From a checkpoint of a small transformer trained on Wikipedia.
Architecture: RMSNorm before each block, rotary positions, normalized queries and keys, local attention windows, gated attention.
Training: a variant of Adam for these matrices, 123M tokens, 3763 steps.
Each number is 128 + 32 x the weight over its row's rms, rounded and kept within 0 to 255. Layers, rows and columns count from 0. Numbers have three digits each. The size before them is the row's rms in percent of the matrix's.

# layer 4 MLP gate, 448x192, rms 0.0788, rows 287-330, columns 96-143
094:129179120144152146067096218050102112142127137129095128131135150134100169153077134204126107151142106105112110173156103136129110191153117147123095
109:150129123084118153146121119039117165138122187149094124077148125156134170142143110144093108123147150098185073163147110104167180150136125055136125
099:154079165157125135101128172137118056124147102119094193047117144115110125115121133070088130042167145123097164104180150104101096121135110059085130
097:117154165114099078128134117161118102083097133143132148119099143094075141105075099150167143107117201107095162107148069125131131131143175106114181
101:135106143165162143101106151183097191113140113147118110082162151072119164122111098132113137140157153143135128111151123108135179121064083103136125
100:179130118142126086144129154098117056162101090065127095180137202107255141114080105060077092134102168151091133154135116162100118127117143134072115
099:130166052154143144115129214124107087162121172092216139166101151117134110181187084161153157154125121116169156144094163128107143127108162123116128
084:080091154122128160190157183127210112129120073154102162122163164124120155085164086118156039098173131092111154089170140085123113100101148137132141
101:095125130171138104084127121071168117091135140123157134149177117091141114138191167104168141081166138186145134126155130163112112167071134084121095
092:115143151163192114198079141081110125101097134195104132113177105145120105144140122188104088170119095183153119154130133095099133147139103083061107
108:124112130144113125183169049142133114117172155128138102099111187163185187133120116111095121123166159156141160138103186097161138104135088136147159
097:092119141168124079063153145135218132150126146102076130118111175119177097105145120125149135112153137094103138138074166171143147133034111213126129
110:123166088154075117092149114095166124118105095127127075107153117147163143080093120130049141139203160114089159102125085143099113171123116168125081
106:098146098134167154102140144154129089153150203120106135139146186168153189124099167158090043121161119162064114123123112135122114089087210137077125
108:094125157160118119138148156108133122123142136141115141196172064160123101132110122169156049176138124157179116084090209119128212138128189162104100
097:060143101124116198087148152150097157146193161081136113143112096138174152201167141169098082152120138142155136121139106109143159128076151055131103
102:142129080114146107100135135096162199139111154091113146069168174175110131091170086182140126098107103145082079132144100114098110128102140155125111
099:135148096153153140046130135138151174114171112132135070095104178067168152111171117101103081140112116131111090165142167159097112145161117096142049
099:146155164160142139142102163092124146171121119090156129195168150173095114149172193144169120109161149143126144137132138130162146130162117157142144
100:097108193096069121139142133173205150152184095098144153109074100129081161156134145139157147102149130122139106147116054124148138043118185119081133
091:117091123151079098120156052063182081147169101110086143167116068105117125105096076139099094147084125153119151060121093073114112109139178113102127
094:105133125177173127148132083074123112091117118144116118153113143078109139153152118094098129082100100106150127049158120090119171122120150143146128
105:106182150111092154162153085121065065155122122119187125060136109105158129114114205092104087168129140157104163163121131097125137146135153136122117
093:203150103131153162104132125156141110086142144108145153146067117125096120141107135129075090118117165122150207124143069089106117164103165133045111
098:132151162132060187138153098140086144140051123117108107141165155176098188072126108128172098090101174141128069086024155171127144110170083129130092
086:105077069087082158105085075102100197095148129142155104096121117099088114132088098122107151126078105159132061169141142139114150109156136139077123
099:104159098129137114116159151080199185141112138119164051131136158099126152090095163102132101107125196132113148182150095164083121190093129103071145
093:082084089163145145104164184078122074174125135137198156120110151112162100069117106116107159158135101151162102145152133098074139147091154124116130
104:124115150086208135157197159109137111110135191125152160076120125092149163147090134153089097096113134126175087164131181161167139158127145129108086
108:141178133197109143099156119042114160136036184067112133141115141154124089143130068164153098097118106082099121108181093096111106065102141136095073
100:118119103091181149138105155107149165135102134148109112084121085187105134131140089126053128077153127165124130140111192104126149162154130118112069
105:166123123137136109081219121108114133144159144095185126109188160165180104064167068103105141135120150110136121100146110135136138137121167119168173
109:133106132132143173175092177134163160109110102135114154129106140092070118167132106115164131172143134093062106125148127125146126136098164127049104
106:111177134161231109140142175083115128092168210143089139086083135147094104159146159101112125115131149121117118102154149094065157159114147159135111
096:134158189201150201090142102109158079063150077090176160149173107147115102119114148122152107091140132149130214165144134095103121152096116102162183
103:099090134116101096133105119072048088086121118119120165144126149142132081109083101124121141106140120168100124111169100182140117149142117141095171
102:159104123144127195090125115116026132150090212137092157146124145102091163117163094046128111115118183152089093114123119166125140132127151142092095
099:148143091114124155106111126101067141108163186117105112065129133089151131148023116113111139162124163239141059165135113098121141122176149097107186
106:169071151113146147135096132097154150123094177187160122091164172163112225071115142116087087128157144168128147113167151113075173086116155141106127
110:094169153196079146090112130135093125130064138142140073157190122156120148131127153130135098104175175140112092115089114130136172131101117148099125
100:115117134135084147167134106092139112062124190149129199135158123119059134144144070088097115103121138187058070085150140144069157171136123152111085
095:088111079136141146141131144107149165105100218188181117130165155178170144135147089121134140088192111149088130147080122102145171105160090173157138
092:132063088153143147173121138101137137101054145093184125136140130121106151117154137096140103080075094127115149087112121066112170129115191130091053
105:154145134127167146193114072129134151146100154146108133132162126156155154058113096165074091134125127088155117062109137088102125101142100141156178
# layer 4 MLP up, 448x192, rms 0.0714, rows 287-330, columns 96-143
099:136121132124112101094101202109076109079123167113182128113083127111122093174183095111120123102112127165089131151055146165082123140094137175091178
102:076105138105114098153126089085110119215134076108131142085062174136146125165133177170163118138111121093180111181196129114131120121142109121151162
103:119187157075199105082104115100117154144110193157119133161090166134148130127177135110120066149133129113102115133057134166193102139126146192101112
102:146132152101141148081144122152184176125138155111115116175103087089156096132172133124126177171150116136122123161140129124165128133130090089159140
100:184125141165149156098233064150129149139053138100135162116121154110126153122124108147041127131126111051163143118097107134132143167134108155147090
097:043160188095161106076134190109157137083144094089112179123053193120154152072123182154142113139111046180125141170178125131118108100164167125126131
095:082212119141145113079195144125070134110129136128151203133047136137136114124148164139058123185123099162143160135131097116115117136098088105112075
097:110156094074140155113112092120168106090147126095130091141149111107047147079130078112175141122120146117114133174184141150107142057196175123137177
098:113148131161074155076121141109130118153144094067136148095121104111118191088099122074163122069103125153137123117065084100077164119096102120142200
096:116097192166146121124119141156141162165155119114083117148142130149115045107124133166116150092138150136123134099102169101150078142151144153147157
105:166143075176149129146108153117095078115143179144131096109146133083116111155105138206138042092104124137093105112169137095135132110147121130147126
100:157105201144059139155095073202152121170121100189127145107136114101165106103104161066163108154140148083103126132071114133164073132156130181202125
104:104152158158147174108092103110150177119110170176061142158186139128131132092105103159149123077132124095070145102134106162158130140112079129113127
098:160087099159129155137109103127102153105092121143159148116103167166172148150157118106144153123100107104125096142199181107077121195152096146123181
101:163166149121213144147152172122126096117150102141076149127087134166144139133091164104110130129144127127148172158127107077089133122151067088126187
100:108147136122082110117157151131157148136126095115108142109180139182139107124102102078064143082068131123124193151112154134134105174129119107101057
104:186090162090141171121165094128103073188170158124130128103122172089143128143164109060169117104089160038199182063104173148116087164111158080154092
102:150151156119111139112155145153124079147138130133081096118078163118188118150107096144178127186124104127172123151135122110199107109070118123107128
106:146129096147158133066165174109063174153038110187063150135114159142112095079139147201120109141107135112113091073093116128194159130110133114161162
101:150132113121138142122125090158166112168126149138136106101130139178117165054118080147171165156156147123157066115145074099125136066138127125125141
096:065156109103131120145141176072169082071108147144129142148130174122150131124184174159162082119091083119104151040185142126112142115142148094055100
093:155118161099149152201134166082115171084147112118091143098171153108115134147088124139092157133106139069167083110104149128161147156143106159180173
102:124148128132157102137135059114078084190145134080149165128054124084108124104147104142108139100137110135169153128161120162143123091110139106152142
093:140137145181178164114145091134106125140185187150175082156174120110203130126155127151099093165131090130107147132082114153145166090101138067110119
097:140124110137097108177158171129112078140174092164163113099182161074202132121118100157125156137148125135109130156106060078134127136070137141157190
090:130093177102119076058138124145132120085109170136166197095146143137120170137145140117122130137049110094085158197117112200121079210119154074088130
102:064146177198164112116216142117137110156154103101169122122117147116091119139157079131101084106135123137141106144151131144132158169126115162141109
093:118115168130154061144161122136088089125141202144112114116153134113097160109093142084154098105127149124112107029092132045091131067141137118125107
106:127118117146095192219093109125142086127124157187138102136116109135190127144159139071120076070144119154110098141086074074108135158127156118134136
106:110120133137186111131143070152096110076068140133108124126136103157109161149124091127118107136121119079136111113136123150104180148136121131106083
098:090096144176154148129070179137123164136171081080089136120089146159109122123155092136092165115133162127137165113141126137135138179109090119111083
107:183103088107144111151094119224206120149156095147165069123134134112116107153065125144136098122159106086117137157126148174180119034170103088122156
105:195142025122154071113069151101115144085133160162136051148140175119145136200067110133104131148116101110131155187058032129169153155155149120158120
102:084121138188109161197226139078107129163147120079112122140139093124174144154079079156124105160162144122106098134110145121136136152143062073166114
104:189085106150111142155088089164152167141102053165155089187110105153116061143119102092109108085099146132154127153140108129082115104146073120096139
097:187120105151109127130121187118111151103194105164115176169112116114163096120119159099159160102151129148132167108157123139176109103118133144138153
100:096174097109105207127146095142142154070185112126197110124140151129095143157049139141123125078142071170098170116134136094154109152111149147185099
102:146126166116115155145157110127114137153095141108150075109112183098077181178117161124141075139131133164113161144134155155164153152135157167057095
100:158094165160151138146115095103145122164130139130163116129075136146167108077100123096110091138151101160137163154165106106122095186118174079128149
103:089039119076153140129184096145141126101138090139095149124104155072121154114147075040099132083140114079129139145127142126089101161085134147153161
097:135084118088137148089141188120059168098090125109225070134110169172110155198060130138110199106158120113175132111108128112120135171103163148093150
087:150126108106139111149104151110103101107083094140097170124152178142133147090110092137195123096169068143147142155151145137199161067132061176169138
087:138177137143155079108065120120095170106145145152157146138123128113145108187111110145139123122143068119062166140113136123143161143137138127116074
107:105063150174114141083155141082103099138129112111113087084128102117151100115117088153174170128112173185095070111122095185168061097104148099121020
# layer 4 MLP down (transposed), 448x192, rms 0.0718, rows 287-330, columns 96-143
100:124083131166126095163193076132218142143112083107161148124110160144124093119152170125135118122145125114122084042134091163143150111131068120108153
101:123152097060105105152162140070119086088090125126064116132117166156143088125132117096167166087165133149124109146148129092193178146130079126112062
102:123079128129107118100144185109123133067086087148181151127091152177137143136162087140179133112124081091105117055134102139115110123124145118108135
102:089096131140169094100093191101107160116155102140117099119068157203116164144119120158088109128153105116172138091106142145084117165120061132136102
097:139133163089143089109124099080098137114223112127099107125132115112140161125088086109076104130138136173127029139126142134114151137132087110101071
102:139096075117111089089150089123145133133124129151135151106156145100059154163103120160140116122175139100096111101091142106189097151112170139115184
098:108082116141090149226201107123158144172130091180162117173137179138137112112080137069155086216131136057124097111143133186082142085121113071126114
099:115090101132172107125164148162147120114159179137091104096109123142127130145120144134151082150113142064156162187091119101109103125098156076119123
100:160089161165156120146136122157096168134059179160046093153184134105187174151068134130099140205142112101155129138097105073102146094204138108123087
098:138111096063112154099170164119106097197069186094173120119121150140133118135165097146158185163135140169120158087130146113154153096159145129137191
102:102107102076090180116120202147139102108152123122089158162128136193079146141086124101122148128124137106128105143131166140125137113135158097135176
102:150129146102111141149160184147147086134155166146096160101105075114108115150151141122110130118162158105176149130115149154109116126148129111161142
110:161183138109115115106083129131142139127080135146078117123123094131146116096115138068134088128150127098138159149102133103124110118126113106088049
097:095156120127100094121190171162127127138157120152135155093085121092040076090078109130133100141070157158120121132067147161137102116091088145103111
101:126097114200080137073102134112146159144071118109135100168145133108130151139153113138158177143144090134099117102135095120084137150115064144134080
098:159170130166166091109141091074105156159159111171161157144188078136102130110135181093167127127106098136106131173170094100116126087178134119137162
105:115116116156094162134148144099160112077135092151142140124115164161115159130141148161140098160167119158140149144098126153167119057149124153078106
103:169155088153146163107076131152076114115189068188109121149111119095166104106147125090124104128178105166108124144137119140162140048142065069085106
109:141128146099059094107142171154155121118149104074141091090113135149141167160116122168088060103115132116104133095079099145097096162148085130127135
100:158101106155168156160117132161174154184127148104122097111127121129128119123163100118069111120167115128144124136122197207168158106169098160204152
097:141125085143119116184168174123116077174142117060142177089178139074168198158127094171179104125144188065120100092132135167101163090168166135127112
095:172096137093120106138114114132103137113049131105122171123140146164140142167154119131041129108142115108143134129143196090170064115132174147120128
102:171162115103107127120104097126168105176130146180144156127133169103142159110182140150173154144135174155166121163133125079113131105177133112113153
098:129121116110117159171148136109144170155097097106198124088190134130118142123096098156023176118151147069113136145107109158192176127145074107080139
098:124127069158083159148105153129137194051118194100137127143159155166134174132135125077158134094118141146108183066077149164111072128136147110094124
088:149146137120130155120075157153112172087130145113156046114124115122103076082061166066096157119178073146118139128118137110110209065135113088139131
099:106158119085153116125105123175145122140112156159144109160161099172120136184136102099150176146199116128115131120109087145140083144152179175153127
087:128113138095106114174221157187198189171118096115125085133085139148135179106170112145069057123124156136153131121033101134212116138169147108141106
100:112125099056152123132084100122148125101064117120119085142108169147048149136149151116141104085129068136133193120136103095096128148092167179160136
108:155156143084086098127112159155142089119057137109081114107126100130156111108150124157106171054112078138094097135100162082141091135143160137125063
104:140131111153165127158144094110125135104100133112066053071130090159115146080104104120085114194118167135126139147108094160199100129139093080155194
105:090158117176129121171134142080135099112046164144147181157061122115130117143140089146114158117102178108148130085112111123070150133097114111093108
105:111153150153128120111135118149145153117180127140161070109047142198127164112149096156120145118169153115164115167054089078104073138201143100135058
100:140161126148142135156093119106116150149110071153151081145150161147163163152173138153093145153159198054156100123156147131123100080113132108139193
101:123094128087126162129177101130176161105088104140141141146139098169083194150171150192098100052130147121113106157122141067134157105189116143130100
086:101144155115143156145173096124156137149085136122122117076159152124092161149126090162109071136106120165139139181106137132105131155195139123112129
101:149101146110094133115161098138141089147125137168116115146104162200111034123101131083085040127126129120120114155130125180135106149160089076162155
103:152103113129144111097136142192194112139056123153117152161122113128113121174136162158189144130093156108143161067143138150133138158148164133120127
103:169107109127131085098139125117152171134133151187188112109134138130150155134101085114120115198109121108146103158080138077196161123177125132118150
108:119106081138118113135123192099070165126153071158123077128123194222077152130107141134123153116067130158063100127123140078123156151155107128101152
100:150069102139107115084116151096072150103099148144201153147091154178159146163075116189105099108068140119151157140082160142113132149130162118150122
091:114110136169106158128137146085151113172130134075083142210148102102107076105158110095111117146170126125089140155157074123182121113101078112190122
093:139126150176127126133127108150104156137131084113079132127143092057141062146157124129140163169109076119152134163154106102181137111170100117125118
108:123062157143095132171145143152114172104165113113073122076128095143116136160139166128131090106124109154133102161138183197103150166144188135117175